Each number is 128 + 32 x the weight over its row's rms, rounded and kept within 0 to 255. Layers, rows and columns count from 0. Numbers have three digits each. The size before them is the row's rms in percent of the matrix's.

# v: layer 6 attention value, 384x384, rms 0.157, rows 4-40, columns 0-95
# o: layer 6 attention output (transposed), 384x384, rms 0.141, rows 4-40, columns 0-95
# q: layer 6 attention query, 384x384, rms 0.162, rows 32-63, columns 0-95
# k: layer 6 attention key, 384x384, rms 0.151, rows 32-63, columns 0-95
v4 104:147150147150197156106155099128110093156209156130096115185195129189095121154059164152114205155181100109116197085102105129087039090120139165134141170086113121140102090179109098066109138074118103135165139082106114146121102148094106199168108154162159114080057113073139123142073128157150186072
o4 091:090056174088151080144160071143123166169132142110132107100077169077142105134125162130083061143131085184150140155104169125137221111132138111135148154165085162111117116091173123117145139177166146132104095099132106116128109153176180097073102067102117131183138152131132126143154089102075158139
v5 091:130124147113185124195075136127132051182078132133149120144116066149118081124135111130151166172180137165106106131202120110117131151153093096145134155157115114120115150077125133176128134161136141161109139119180155086119094139110135134167172167126134098142136109143180121109149147144153156135
o5 087:098117091162155169108194140136116157093145173157062131114148187130141177116168093144147118106095174188144152105098072091110175092126157092070122188106122077108159137157124149109096142119143175115115180142127113131160135099200157114133079071171126108130087096114113097116150112106112119137
v6 101:077184128143147091073177125156176139133140121121111104153115065091162152103142222160103101147169188159072120075163142140171143098154122143137142073103145161124076133141110118123144114140108143120169119110135166128114072145142116126111120203164122135124103118111154118094126100119159196170
o6 086:139184092132125139110103188097135187122095124109170068148138175125104075156121109097203141142100156132123145151126102114129117138138144101143129073143135112240124123145085107159119138110146134162135114081082114138134205100132157113124099185112167134128107113133147155128202093118143100140
v7 092:196137094112143125158119103065123138127120080111139135118091150127075099182096097129083158121096124097089149134102116176125164179123128146123140124153136117168131132115087107140116146150091143112051096202149085115108152118128151099106222160147116112193122151087154102132135164138159119177
o7 086:092115105140115164064122157135098075116090155139133107139155188160124133110143074196136135193175130108155166126099101117100113103058175061195131080124127146117118188084141098131172098115089174134166135085083118118141083177146131170116115164137137134112111090176112148175113175156163147102
v8 096:131121127099128084083075110077143120137101106195180139201121130084184117155097118217094154094124207090129110153151117103097105194130100106104082107100130151163109064135087182182154152102138157111166108120128137150147103117140096119177130117108131128150090084146138111093095137126165133142
o8 088:110196096159112153126111152126099129072142158088156123152181125144107125142127155106094186177079077145089131128103117156077112071085132106051120087144133103101137158098107128109131160099135051108110156192106167096087084076160139111149095105137139104165147141076094195148131146102146144193
v9 113:098138123118081147103109157158138097108114104111134146162178109150121117146155097128173168090169082132105100158129177110149107129147110104144136178114094134148126136158109130073167148103095059179073160089140157132065125147148121150161110152146048103099174114154081081112123145188075121133
o9 093:068060110194156134135146101161123130112136098081191213175133103141134192062151124133119173112119175105148210131118074128103157144144164128132146105112135095153113101185166131154094100103179202116130138097139116091204173134116084113118088105121177143141119094158138116147131111118111118111
v10 091:132153151122174086084140098127186150137140164161123131129121102118137079130137085076147171126099109141143151136157184128083103192115112148121121141135102109114105123134149131132143207120184148035166135133095137152145115154075119134092136115171085110126142126109140112108141128114140130080
o10 086:103105137098128173113156151197076142130111101153139147141128152104129188115103083189136112128171171200145121098103140142164152135125137139134123114109127141153123117153136131127150120151108153186158119176129091153101106178184173096119128150168203067162160092137125142138142122101103162135
v11 104:122133179111129147060147106117194123144098124130138180120201166111186123112173133155116096098152137150110183086142117146106171103102159148132139165151142165151092140148175103168198065137121139159130132136107138121095090114119087187068151140098166183097136123116087134093074152142151140174
o11 093:129171146147156148161056156143101183142243191121125101110152117105204110155132129132122171129136124148129140156120118207126144157187171139121086078134125072128168079087193159093072149075121150151077107120196152123089156124126122142153120088137122089178126104091141170116182128093073100138
v12 115:147099098149132129114138165099135098085107089191099112169096170120132155088114149164098066109128096176131085105210131111106187133136150063051123124105127107125157167141112084145129125150177089113081130080144149145098155145154166120072172136144134123120074123122055159119170154138163113147
o12 096:082150105101122095184133167158132126129085112127187132160106108104186131169137129155176135038099175140167178156158130114133103164115141135145194182181134199143107111091070162098101041115167095127141130079104111160149116011170173098132082154142096097097172133147202121137137113081136106130
v13 090:105090093098119091100211179162161116073055085131126093142081157145114137137136133147150191109130101111136115144139088143132114092128154099077150119112143155121082106093173134111130132145121057173130178109112145129126105172114107139153190111122134150130093115087114123113172136146094127161
o13 086:107143093131117197130104123092105172132186119084196139139180116124123144110139117097073088136148176113081144149145088116122167124068076125112065149116130110188184142181112098139140087132133141055093116091126175154083051109149135159159139157138147121080106103117134149167124149122195131165
v14 100:128125140163160101132145114121110173131115101034159186129072082142126080191144090102082125111138203116105108121123113162109150185147092130142084100164104105137116145141148132096096111110098127127112145164101075160115070158126070121149135130083142148118119168110226081064089135142139147136
o14 088:132125142184141108129100131165040137113108138200126172090119150101140111164094139162179162172195068128106146134187129145112091105137133112187076150072162119083096103163109146181104122199064142118121129159128119080146171108122126150119138126110150154120147090141094162119183153146047115123
v15 096:109126090104156136124146136106135125092097147129157169028198128114148120058105185148139141088164109086143151137162084174153171165166187110119143154068202151146122101144136061117142165154143157099119132085125094126151145171170184143113104148111133070156095071069137178158100134186168122151
o15 089:125113094113162140096093111151115119120155035137104111130102162168118106141145096179102074146147133075057154128176160096116158124107140155110162120165117161156143161173117150122107104092092134140111114183125117116142100134096189120100156141120081108154180133170184133101195121137138176181
v16 089:134139110167198094137091133136202131134142084136105140113080145136116064142080151153106138159137173161117069106126149077165123119104083126134166126162118078166107106111074117134105088104119126190119120134109148137084144122097082157129113135130142153110120168122148054190116211065164212107
o16 086:097128167148110113138194114113134124136101159181121091101182121131119172116119130121149165096149098124162131193099139115134099100036125132078097091077087117152132240166147139117165140155140136110133064131107107132147096128129142116138062150077148121144077110062150143097150032167115101108
v17 109:112142104105018102102118114140077075195128141186117069118165100177135129167096129099141145174190093111148116177043120112136074108151126094151131104112134216053108135157142177109135109116165102137107117136080142121111148152171152145135065062138150087133096139168071115147137106052113079120
o17 092:167079198113159120151115188119141141128152128124133139070123111125114130124155117113109154109100172187055157107162146141046133157086099187183133096154144191135172144142120115144118148185143099079155120131159164071162173100184130087100107135101163116167145112139193101122142109144092197088
v18 096:106101092088182144100149113098087094119121113141147086100096135175113144173114168124161090130101110087088164113166144149142145111116104059146129115172121156179083086103121172126071095171184096129104085195088149163144077133127099136128131116193156145135131119098142140169140181096146136108
o18 087:144194143124108083123150087093121133055110084155134136144072138137176126097141164157129149134168146109180110141139136151098108158161124128167121127157110122134132137097079114111171106139050105114115154119129085141139147099152087139117053193122159104086148126133124178118099112150164120141
v19 102:161137144148046125125186129160090105115104116085120132078114100105174096090112139148110112126111135148137174169151136112115214138059130077140122181122136080028154091107113121146178166124121139179112122135082149143112153174168196165137086112160133114120144141131108129167119097147117102159
o19 089:180123112130096097118138170103114117125118114177162169174122108096115123170076086120124119150152132077141129035137133140109073136127091145184137122122150128150124185079141139106115146113111150131172117132135168134097087118158128147106138171142133150158117161115151180117121173132111149155
v20 100:153117134121060109075131101151106043105163154090237162085098179172142131132226103152155123139141089120077118148115133138122134160161154175149117157150161171116125066120147077084183066153126128106136214121117173148117068175098142152154116132163181109136112118218089099101085126127153147145
o20 089:081179096166117126153125124081136197118141070114074154145117165059132133146098158108117129083088097102140111086151131127141152093122156157157108095071136058097167142126107096156135193124036103180107093118103178135109160162159115096085194104047099139139149164117135166157140137119042137112
v21 093:155152109134077091177195152083092010112136102139097109101101166156147101109121110184176157179134162131080171152104138155122123101103160138156157212122143136142128142129112135140121179100170099094098129171049155146080127137178154084128128151151094139106145104145165131189107084159080131089
o21 088:094092099093157084136140046128100145153139112132142138133157167160139119100139140140118118142104123145137104151118169072153169141122167141148117112099137160083068098086104105122158101173123163135149130054137110117141089155114138109125162080107180119100120186145067123186199160088148113136
v22 094:082159161174154140117137125111133180120103108129165178129139145117134120137146162124138158149144171154157105147146120089092106191120208150092056161088140132145085186087163136132127090133191103113189138165159163126102140157179119143104171114220062128120117112091155129126128149062143128129
o22 090:143075094064121144178121103181106165165108109107124070130139094165086160075132087139124122103153151164092142153159108155143142128158096121186127049156203147084217078146115156187135120157135093103102136158154072147098088127115153110160128121121154086138135118165130137083146164128185154160
v23 102:092122176087100145093109087108152134120160101149159173114138156160127167141129081149118141135173113147134176087069033120141143125132171216135153143138076172155178110181121117123092188107090146108148104115095132113140123083143136086149125107186103082156111131146124120128156122073095098101
o23 092:098123119133114161112104139153095143160146162152121140136125097167137058141164147147111128179114119126144128097161077127126164122124100134164138119087211114170129183174180117084149096122091096227132129124188182158163216120181086098165136103104166161121140123128101145116089132108114127153
v24 096:062121127097157148176139090132098119124154133104118105075139160107149180141151116134157140136142071083106198159140075112144110170172149130170119117169185203160112122159100131094155149107149108189163105139199153148102108095138159142071133134132186156122119035154131149114149152084147118157
o24 091:130161167154131109093089101100194134104106111154154111107180183142112101092175159155084131135178108090134163103153142124054195180167122059119150118118080101151137019142090109231092120121122164122096133142081191158138168101147077113069112148087076046108181104124136120145090169198117148080
v25 089:157122166137128108176155111070144229055115155118134085132112163139135089046094137105080149160131137145128135084117138104108085126144173106117120134114064163157125124145123168098125158103174162141142113145104106115116136160148120084121125125153108158100116118103172069118118133109144127119
o25 086:131132161117097107090133164241121102127125164164089124109143066162135117105171117153136114138109100092111127154164138085082072133124086161125130094101133151167114107172109109167159114180125114099159106170049081099120142133150079074155105126087110089185150145112101156161141174169122154122
v26 127:132144122091097121105150105132118171173168157103084106176142165156144099147165108089086186141202133114128142091067113123131081103097169142145168078111134165185144136150134100109165097169125122116144105116099146129109093155147135177115183129100101138109121126092130111156080120099105154129
o26 097:130087205075133132182113119181108127133129108122123090160111095169120170133057146151121093173134132115165163088120148092161156131151148144112068109144096122167100050104164154094135120102131161176183122186125131120146179156144111122124083092100142176159127106094084185077078132136141142124
v27 106:175208187100085135134139123128077095150097151129098065184035131080215146101150155157111070115088079103161126059126122094119127109127109072058109180048111150082124137124104150102120212107160075135147085092122136155121101189171168115150109117113118082136091104177143171160130172187094131165
o27 092:154066117087125094103098161114125140114111147190168122087218147105092184146139142097162108143097166093140125176118154144097060127093104131098120151148167075154100083103117141162095099142094182130149128128145148106060159116136100156089152087077107124136197138104134126164093094161135174154
v28 102:142161134077105180133121166123169182129121144131150089134122167101107126105129123138162153118098096131116174092151121152171159125107172140124154133185119146145118117127094178189135099153139086123116077173128105129098110147154099100122114134090192071087088122048123171099125127151195143095
o28 090:119111055170173071151122122088123068126197091160123184163143112151153131129105123157111147127154201116122088116112119144129137113160128105113167174143152145129113100149111065125152179141121130083169129166153202101117133060072148182092120113054060156134117087193109181097097150127186078123
v29 091:097077173138133147103110188115164151147147119129121098157158139119104141117128178073101184129134057136138144088105159168086089129158173114182136119062080159172098119166080127106139192120133218092142135176208164112133114107157138147159073110102111117107190081079161135104164113124107148105
o29 089:160119156123117173131145130097128105124071144130115113154136127143132097120122113147144069120130192163127178151114083066100157115104085170097151137159113123173074130128174061152103115154075131170095112094096126188153115116120069147130108120165189116149093153135101201113144122110102098074
v30 101:144160156117125140106162088170128144176131139158164115072147147122136137056158154149136125076108104148083185132078129118114108172121211157163149147147099125099136095145129123076149134133165124140121105154094132107151121089092118159109109129154146128155125121122073128153094138104160140111
o30 092:173145132115101093141160115144148106159115072128128124141051134145113121130145137112070121141158104074158095174135140125188145142100127172163171124132149132154163115134138081095121122172137118159072149156117152204122160113079153148142157129148087130111054122089159111101148119115149105142
v31 099:180072069128132080118127128147081161131148145115102094126081188079123139193141192125177139147143112167088123153145159148148104157079116139152131101129201175165157139131131197096155110128128103113161078081145121125148102124078169082165193123177137105163069115137069164159063165066167168106
o31 087:145184136115136192179159094145143142147110109132106090166134106153095124076136093143070159165169139136163163076114105100128137099171103144134158159149085112057083133094046161112158094068107096150104124165108164142067142112102129109107084140075107155144122052061113127109187145131131112064
q32 089:108141119124097166101193105110122130128149136125155111142095102115104121121156098080101140132120177137118153105176130214052140132120145191113142149076207081193120124188113171126081145177130148194077099096085115139130147131126079100164093089097162129101164131128124131060167141159128147110
k32 082:137127133128065114140140120124182137128104138121127071120088057098125149118084071145124090129121190101164104124085193158125116180084133150059153172150109167135112163111212188170120148143152211142133123129197167099164060113128151125155101154131118120143122144167115082128139114125165103105
q33 081:154086144152166174135093129143160133117077129078176074118127140153114109134106093160135104095180171192125122100125161117125117130187167148198091115114157160105171153133132165150126125115166117187088126127072093095142169110145078136116177159118100154071121111215105162105134107164130174141
k33 086:194094138090128142130139112140162113104146135168111131105060151100179124103115105199108134158094158152147111148089114078116148096107205145081178095123139091114158108024122099112068154145084122108084169154135114114150191105077160159166124099114114148135180148116114126099159135132129107128
q34 086:162139107133117126130072151118169174132136079133147123118166108137077150117192102135062120131137113114134103070127100139107124161134130136110053100154123120092111145090126105146114113104196157092115182099089168114130122120110142109117172180099112144146113071134133148083155107138121121093
k34 088:137133116122174133165143149155074155141139149065135125136126175097114137082123130083196139181052125139131153125194101181123140177162164122183100178127156121100120179050127133101110159131097097151157132119102070162098103142120156097106069150148122123163121134087208106103172103114136152149
q35 081:123165117128132140122130101182176156166108147108159120150131131143118159102101125176148152117134076113165136144085175092057150094155136145144131121214137188117127144109117132153073061007095102139148140140181141101113141125118129148192138153125128113132141134157161086096145144102153101182
k35 084:143105098147142173134131084113148142138161162159119160147226189140144114132168123134119156144129122076163119110122140136194142153155136137139096140152170110154125059075098116199106072135148151086105076131124162082130133076146099196102126112124137152121143137137102092113116103078161138116
q36 081:090135090138113056152159049189118165068165196147161109134113167160117110111155105135163194182141071122091103133170144113095114119127116097124142082169148142140107153122127109112150133116107122161094098107130117046105144137189203140087157161135155136039109100135133177131045117130134111119
k36 086:131132150148135217120138100119103102072164107047133074217119126153112127149162136109126131079113162172153128104126088185145117135089102087116120136125105132179163127088142103140158135104107117158117106098113105178125133107131115126159178109121096086142121121144107197172084165092138149138
q37 086:152092126131145125146049142149226114167148082081137067109140151112103096084104092135101082128124124224153108155130134095125145107175116104145101111160127107096136130114125129163124173115167156089136204154122227145129161123139104143177064165164074145147102154072120083096128178141151149150
k37 092:077198096052101096179159118141128067152119125142122177170131177132134136127106133065215095128174160185109134166181115082132067135136173139102119144108145129161198152108134107099148145123147170117175091059171164199187111121105115161108162184116083150156128136127131160070116139125153096100
q38 087:081058157168153142135104141112141122109167144171105153151152155131207131103114073185117091113155137143155095116205135192123128143081120114085156092113148084179075095156101139162140163141158082146069190174149113109130152097148100109072125158073096123102197119197127118180124090135113178157
k38 090:181183117123061172063148116125148123105091133181086098132138167125159125083112123173165101136140134118134139115140161181142103092092121120131099161090138116135198144135113138169094174124087135107083146081100168130059109121106156098166147120108125092135151090138104160054200150097130166132
q39 083:087141159167143164085074117088152101167109177107141117121103132026143054104183139134110130111132098050141138108142120130146160104092127130139146088129134047065048105179132123078145229114119104119060111116070149074080114108146155186147129118117119134116112146136086104125115071140104117128
k39 083:089137109085086147109132159162103161176098184132155170118127105104200144101178086119067143127095078129110177125123151154092151091140186094157105092178105183146177153105133122090114154062152099102186079137119114153095107118137166110180095202129106139173097118120116165116188133138086106115
q40 089:160127138189174111166105087153094133137127052161178129152147176154109124109149122099159087069185122205149117056119095123128173125164128128085106132149179069163117142150175108141100164119103178108118139143118170113134114168087095158161144065126135199101093100158172132087074109081170182177
k40 086:068124103100119112163058088155130153133095154098135150171133111157120116146146077105137127124110117130134050108133147128080113129161142116140106077109128133118159145141145132122076119188188099087141150148091145145162108129122116143089157123139099099180155189155127116147112185123186113070
q41 079:123091134040133195135135075184076121147107173121117155160208133153153098160090121134087180122072138137131142117166103156069130097103118109121099200116143144145104142124115139161162151139166127144103119130100123130101194142094164148103081149029128158152105178233162135118131137151097187065
k41 091:121175201111156104115155112055103145149119076127159133149152137133185131100232176127149096125132099200117133086128171117077127108085124100144110108144167090105120170132149161154114150086121083129061140155159154115103125139102158132108178142171138166113114089115175151136085115064127181138
q42 084:092129121125133134052136125142102111119167137124121166144179124113079125135128183151106145071108131058108139162177076191148150137148080082125185084120110131138096104158133168099108095131178141161127104125147109133095130108119079147099093106079193142183148134126133102081170105112144109145
k42 088:139078101133148102086133181109168093095088153104096162186074246139147168134137148162135096136165119151160057102154103150156151120081094128150145093071082116149112122187124150128112096174116151098177124105175106133195147126163088140142080145093159099097129087106101103085091153078167105165
q43 081:187129098084144116090144090145096112122169130177144112053128106215101119216117166139142162093085157097079163116134109124095086056108107090146147181167087106101171177096137145112156064117095151178092109130118165174101146068117095153089142124130174128152115138132124103116142128118128090151
k43 090:137083099118140124144090146137114091099090188080131151153113121141125112052124108151105011120121097175117086034130114130140171099092170156109159182119121182133146115118207143095127104105138127132137166092104098185124145114141156165090162142108128081114076126111130085132100154177182132101
q44 089:119150110082099133133134097150096171051104176190070149075156048178166163153140173180171132085083193147055146084145164132102157115099166144105146138074101092140152123100174140117125114123159099185179083103115112151131145160174088141047140081089141127121115179201073146095128128161096109061
k44 088:138113110099155115103127142122124156155162129167163160132082148093139154073125089197088120132107177175142141119178138104078130090120124113116167110152170167176095131165124141081100135072193144167069144164126143091137189048103144125157152105157078101152126147135082086080136151171084158114
q45 082:040101063135126080140112123119152161082141186128149154116097132172092085129137154064098138144109185141200117087061088145122131082142099149123139077099101153149167110120144130094155174093133128116090117070113086053124189113095147113109101107089105085141166169126133100150104148116162137138
k45 086:148077145133103110170064155093122108141166091083131160155118124107087160105145096141155082188123102140171063207153205163149093091089125136063146106104085137099162163033164142140121164092149147129154060126158089180102108190108100124120133111121145124163098130080122181156165171110133081166
q46 082:183156136136078144167139150085126120095110098112125171140151161117077101084112182166123100069141142145108125100154104130135053119159095138142170173096147164114101162192153130107150161106072145165058132170154151152162082180176117129130115093041127139156179122152115130153169136065060102075
k46 091:139149175128207104117179133159124096107091104118133126128069163105160142125134137130086144125126167195144134160121137144125178104125119147169107116127133144089145128109116135185132128147177091126189169213129105195170150130108118110151086135085158178156110138109149165173123180170123149190
q47 079:124121139064162114151096092146125099108155109191116144186107161126118166103093093179080087147125119116101148109192067166153139114154187133136125141169214109161100133116126146164136075141080148131083153136108152095133162104119064114108132158079099128129096101145131122072126102109150161122
k47 085:138143137137142173127155126126130145120101159182146119140077098142131151102152100156119140163145119125153159136144153122127117135124151187126155133114180097117116118157117119124126133143170133128132151066170191119153080128116107071176150159152141117130103148145117138127134072087124157153
q48 082:136058109146135103155085175071181179136100131109120127189101158132091134111146086134103094099181081126133116179129084066125119155120132154182125141163140188158055048140104105108132123119142050067146127142099137137134110119146130121134114126113148111161134134122179110189091132114125131196
k48 087:106113150043091128100117111124090173122120171133153156104149125117044110152138130107103101102105212066097104202168153090125111144156095124136147089113138154089095148115109129103116155141113080134147088097097138111167128142118137177114106103091080083127086183105136128089134109108163152078
q49 086:171152177115140095117158049139155175134175075052066081083115135173136185166106122115159142072105100182206105169061121119121133078122141188106085129099147205130129154087176127214198141154091110137113136146072165162149143140187133129109150168162114108137088110128092121134156151142116044118
k49 091:127134119135143130129135136087084105144066114101187092130139126152135054084105161138160141123088122100110200060115101088096132153090131109066185122131061168127145110163131106097137198138219103124167104143120121183140100124084180155161146155112177105200174160118090136099168129137151109089
q50 079:176142117169138142130178153187101116115152122137131145130149135096115158158065219112171150154070109127041147150169124124135178115135126145116112143117170108137128151126173115163122163130120117125108149129127115058129159112164127122177100127139138091082108208077121135082138173110146077101
k50 087:114115144101066130146143104070142124126166095110202169118155071135093135158125133132117171093110076159122075078106110150155110110171198066085140194084099091144131123119090192132081110117143149141093085119127131129126081100131094138114140142101158134087119120132103134177094121130143134138
q51 077:130131183095143077124176091092106131167121152103131095100101141083106204142087157132160100103182137148110134133104128139139128165085161136214073111133110124105127135123142163164194162139132099139138060206157109137178113138128132107163121118128094154108127159120139203125126109144109072128
k51 086:069139100077080121173083133124111170209165175177120059149168164048133169181101116103149113084107121139117147140148126102195097165135133116165132073097124148128144103096134134134142144115087118162117093148027108161157108116145146117182064149088126147180111154113101112155235095154180146131
q52 084:088151091117155126090141128116160163182133159160133107143158104091150117188145114139060209050136115122170167122096175134106165107150132078128101139107132103163124164127117145106149154115138135138064116078126084164197178116216097125151152119178147094119151080176090113054179104128109118157
k52 086:179135124126113173088147090120180123132143095143093201071091181151106106120120119169193114198107123090140125116102133141116115148168118125123103152095120073053147154110055150105145119073111223120177124112190145144111060128157093129134147122142114089098138127125076135104135129105190102112
q53 076:052137153076108130098101136071124163106130109130072081093134067112139135078152101140126106134180182109121155148151121128152116116103101127106150177158125119180104124074158141127131190105133099159095106108117142125145099162151116188138120195098143083134103155126088102140136184104127148132
k53 089:145202070159136133086104118153151108173145200126136152125128150196107133086090141149178087061114111128124087072155100100163129123151120124136163198122122172122119129162127137153148143066120167170164090136101169130073098121136118122169108159167148151109171100127130130137190095110087191139
q54 084:050128174099109139133128103096112107072095132165132154184130099125140115142163122129111128095107168094140129109126103118107106142031164166117146147083130083165081126092072108116123141187152084135107120149121077058131149110094121080132071011105153160153176087128162127162106124149096142124
k54 090:108088120140161178068103107146108121136188077121182095145215093132166128179123103149161192139066065071143148157070139143088089124084162147078144146130127124171116100174151110101090085140120162107117108136133106136116173167106113123122119103141157127188139118146143163107135115101083163135
q55 080:129175113073165109161145085100175162149080166182076151132118095145107139189133123129078102130134167139127095119107173099136086083152132090193129143124095121154097131180132136161136123126073154143207116159086101132186158088153065132142068156066150167109109115178073108132175131105104124115
k55 082:131073158135130125106086126143100094121156123144136076022124117081092177128120123140150081119160093068162102123114156164122148170062097164137160129081105087098176081143178104125073175119167124146111153163079181087073117151132106199091086134118182072129152084107158125128137092172126157151
q56 088:112117156072109100145168100129146076089162213107156153116164120175125124152156135181144118133158117145142113125108107102096090080107103133150145166095153131107139154172178175094106080139126169176153132149131071093154134120172158133094094154111200109135163137147141175137101146131091128058
k56 086:137078166104152138103106177108129082078120156113115130109166102093160090092100153109118082122079075151160147186134144168098137121124103096102125194085119181146139131152117108151083108102112114114086159106131118096113095152109107121109115144100128156112126072113192110129184140190189160076
q57 084:124173101156147134130121135107115136156171128101146137187161120116119130106125134115074144144145111088140078078144116082137126067132149133155118163137153152144126150120077110112133092130082108181158133142176191095139081085100142055139133114139105162122192071163175081133169126066106121151
k57 087:111140107092117143135107096162119107107139151152139126133154094082136085132162195140149162128150140065100120151125159131116095178125179112116120054120096108110149147184157152150131143171141116099073139128117120155118093139100128190116137132114083084074169047167117191174182141135116139074
q58 084:151150159151097127114088135081146112108188186125112108138070115122126046161103143114080152141177167112089079109113087140097126105091131132077175152124167168061135105123164153111105091157156202188123126101140110112122172084085148131073168119152207168131128137140090142110141077080127146082
k58 087:123135118086132123161129116151117035117137209085056157133053079160127134133087069105096088144161098117141133080161175131194206123129120091111117098170146129139098102081108100185124141119085130048123119103138136082149104146096079161138130158146153120067116069088072137145130070136113122138
q59 083:140165149117163123133123121090112136139130128138101078145102139104156221116083177104169133108140128121101140142172105119085118121086102100118123139130127120090130169082121153141111118149144139099094104116079140145156071137126157143138111154092154103124176129071203171112164095181125170141
k59 086:148107137136140082145163076120073116123154131106120125136193171136149075068081098129119096107127133071100137134132118118174166162066135085215082170142114161067124094142108161077167177117164133183104123170089099088079149101114158164173128088168139154131127184175206100094148131094149138111
q60 077:138147147118124111187120184147109110125084046130148092158087058186135133105104166097135140139157113156166181061162145023119081145146129157196149082116130109099154060168086159141076115137080118120065127148128142181100110112094142109051140132104118139188113142126152133133145161117145069127
k60 084:099094128108147109118142113110180089157060098162098103121114075153074157120152115115082109105139132114168111060148131105161114133115138181122093075149098138104149105107175096122138136080105103131089108177108136125193114120129084142181152116124096150130071177117116183109139152113067068132
q61 078:155113096126102152139160143132149117084119092079143150143115166162162111088061144134093092131050120076129207163177132141102041182134192107080121164149159081080119161175115117132096072122152162138155168110115154108101158113125149154135164148102140157121171155070118156154056107143166134125
k61 080:112097122128178069156109166120133094146124142093135160085168129159122152156130157146151132144125085125143057123165074066099150091129150136141090174146147121168125116073177182095090138098145149100136141103105157092158155126146126132142121140048095151106139088148163156052177115119132124132
q62 082:163158112159135131067139092146167123180131114127160119147073145068149126092162121101046184093177120130180120176107161172141144107158118195086141090102124133151115145164081107129040111110153146148118125149124145062173145088059132107169064139126109120147120091102069086092115148118136192191
k62 090:069134147124107169178051106141144094075128167114174141074123132119180143131155123153099094105080106106156119151109142177101193138149135137073112114111128114102111151094127155184104117154088196136110072121105108105141140133173160120091100101143098137121140121080113154121074122123129100134
q63 081:108156180135132137099191151094125133124128068194149146129129145119093107104105145153084106167138134073107125127148168119121122151062119110143141150177100140170107163123135133067145078156068159138104107119146145140114165059111164170114166047062155116075150109161125131122161097104105121123
k63 089:171172121103072153110116184127121167081117113175137140144115132129134129158170116117123085131114105112151101089146095130137160126133130141117151098135041191083064175103104121108097183153084148112120207175048106137131133060131168110192127108104099067164131076123137181145135100112116152122
v32 088:108089138124158154180183116177149127186136167121182084081121102135119062172138130097157179083175120160170139117100087149159145157101083129101148153174146148139125085166039136173136101089145117112144137157168155063108164154143102134118051126097123152160099136137147181166191077147129126157
o32 098:103132148150113098081126100032174130105143145123187163120103202137146094129131111143092150178074151147136116160112156133083128131133124063092127170125076125143133159075113131057113122163115143106108112074131097146146172108148100114053130134162083096129072150134078127158099131183141122064
v33 096:177076105108129126131115180150127138155174151198102134143184125169043179173085110073117115135108092132137108023142124158134114122122152082117151097131120140131146098138173156135076137140160123143073158133074043172130179136120126134146115116100127114061146136138081140158214081157152097084
o33 103:105132169215111177121147104114103116132097099173098107155155106116103113104135178115111164088130095067095109148101099121151145222159170143163100121093145158144171089186146133114156115141158147139163137147145110135151096105114098149141073103127173143124126111093112097083121171139117118078
v34 090:135153117105147152127127112166087116120115104123141095118163085092143105112104131136138136118134138146088175112100064097116110114086151099130101128087099079177120171132109140090149121171134103143140152192140147152151170125122101147139099101200142166163143101153107134164107152108113099165
o34 108:096180148113161164119103068119121137106129115081188126162089167126096114121179178114094104150152120119165137130189105202055110140195172176126151079115139112130131165106065139126089107175099106095145087123154139128140156130121166140114109153064105089083149143155121176111103101138096202112
v35 090:049130167106157093068129098127130073153190156151125199057117137161126140097147078069148120147123134069138161116163117180162180162113179101146116144129128098091105031148132175136099108134142083129130158138131099126164105144112076098144112154145136105169129167146107094178146079139117111076
o35 108:100168073041086112186148093145181164111113137151132142126109102093158114165154122145142089112135152137172078104096170111136114147157156173140130143124154125109098168112143127069170089107135142141164096122170086153147102161122109140147105131152098171134112083108123156114134139153132065112
v36 095:153142063164104149139079146135038126070155108083129130129134132114090196099097115142177097144131108113160164134174068146108121126140045090156152176165160120181124134132178087065178089133121138081133116120108191120160097163181109105114132147129160057127099089076128122170120131111151158154
o36 107:168050126075135138102187105118108177126147091112107094128143084079157154117111096137160142092098133171081124129108153128104121143102137104056073130113142141131117137084127146127132122077141147164120136181109141100158141103123150120128193122050061131113081157111158149151123137129109123127
v37 089:123111060149098136107157166148115145087140139160086169113061082154133150128162184140086187120086132079156136074110166146155134149148142130150153185125115130126138135136177101121076119166085129183121167043110062130122115149168092155110155189086173138118134125157087101098088069131151127146
o37 100:139125139112163220130102099148143114061136080133151098106150121100162094153101096084131095138080172109162185105123155081118149115073098106126144105146128071164164153143142136135137139165173124092133079086164143167124130176155139225185108153151157126135168144189104114095072152122153144115
v38 091:152058086132092117103164143110133114130127036159126090075102088118106171072130114153139197099143124129108115169078132131074092145100141057128172097109150084175107123130105096139132106095181095110126178121154164117135118144134156117136142156104162081133106080151104097134150111176124161125
o38 100:125146155172139161108141096156180071115156168149173156151147183159169079194132112170135162106134117173091125155157068178102133103178187156117120126083105155139154114131157091161113121158137109154135126173125147174156150092155106159133196145166109156131112140128162157137114160098105046086
v39 091:176120084124154117167196145068138120144150163112128071080171138155118185206181103132086158149096118100145098069172147109155127140206185144088106148125108165141126169123162136112080185119120085139084097172068132120126085128137176085116120146132140107126154164148066181140151133153174150111
o39 097:107111149107101129163100081182110152089163134069141116108062111146125111146148173130155117106172197172084142113112098059098160088108130093056151071087136100125125137149110164117141119111181143152185082131118114156157158169138120107072105133186108162138114162121137109114195172149126091147
v40 084:152135129128090142071134120156148126104149123156109149137125142110102101149151139121151120110103173191154139159071185165106164150123167121120191151212182090123142100086181137149110157141120110158126110139126104113146132149121164101190120143091128150147160166126102166120148150111146097085
o40 104:078144114141073182121073179059168085064149155180115193164137101156112122111184124116108156122124113092138109209129105121141053155174051097192117090125064165127077172103125140098146098116155128121117116088131147166108099152154110065086103169149123067090146126055165154119148154097093085189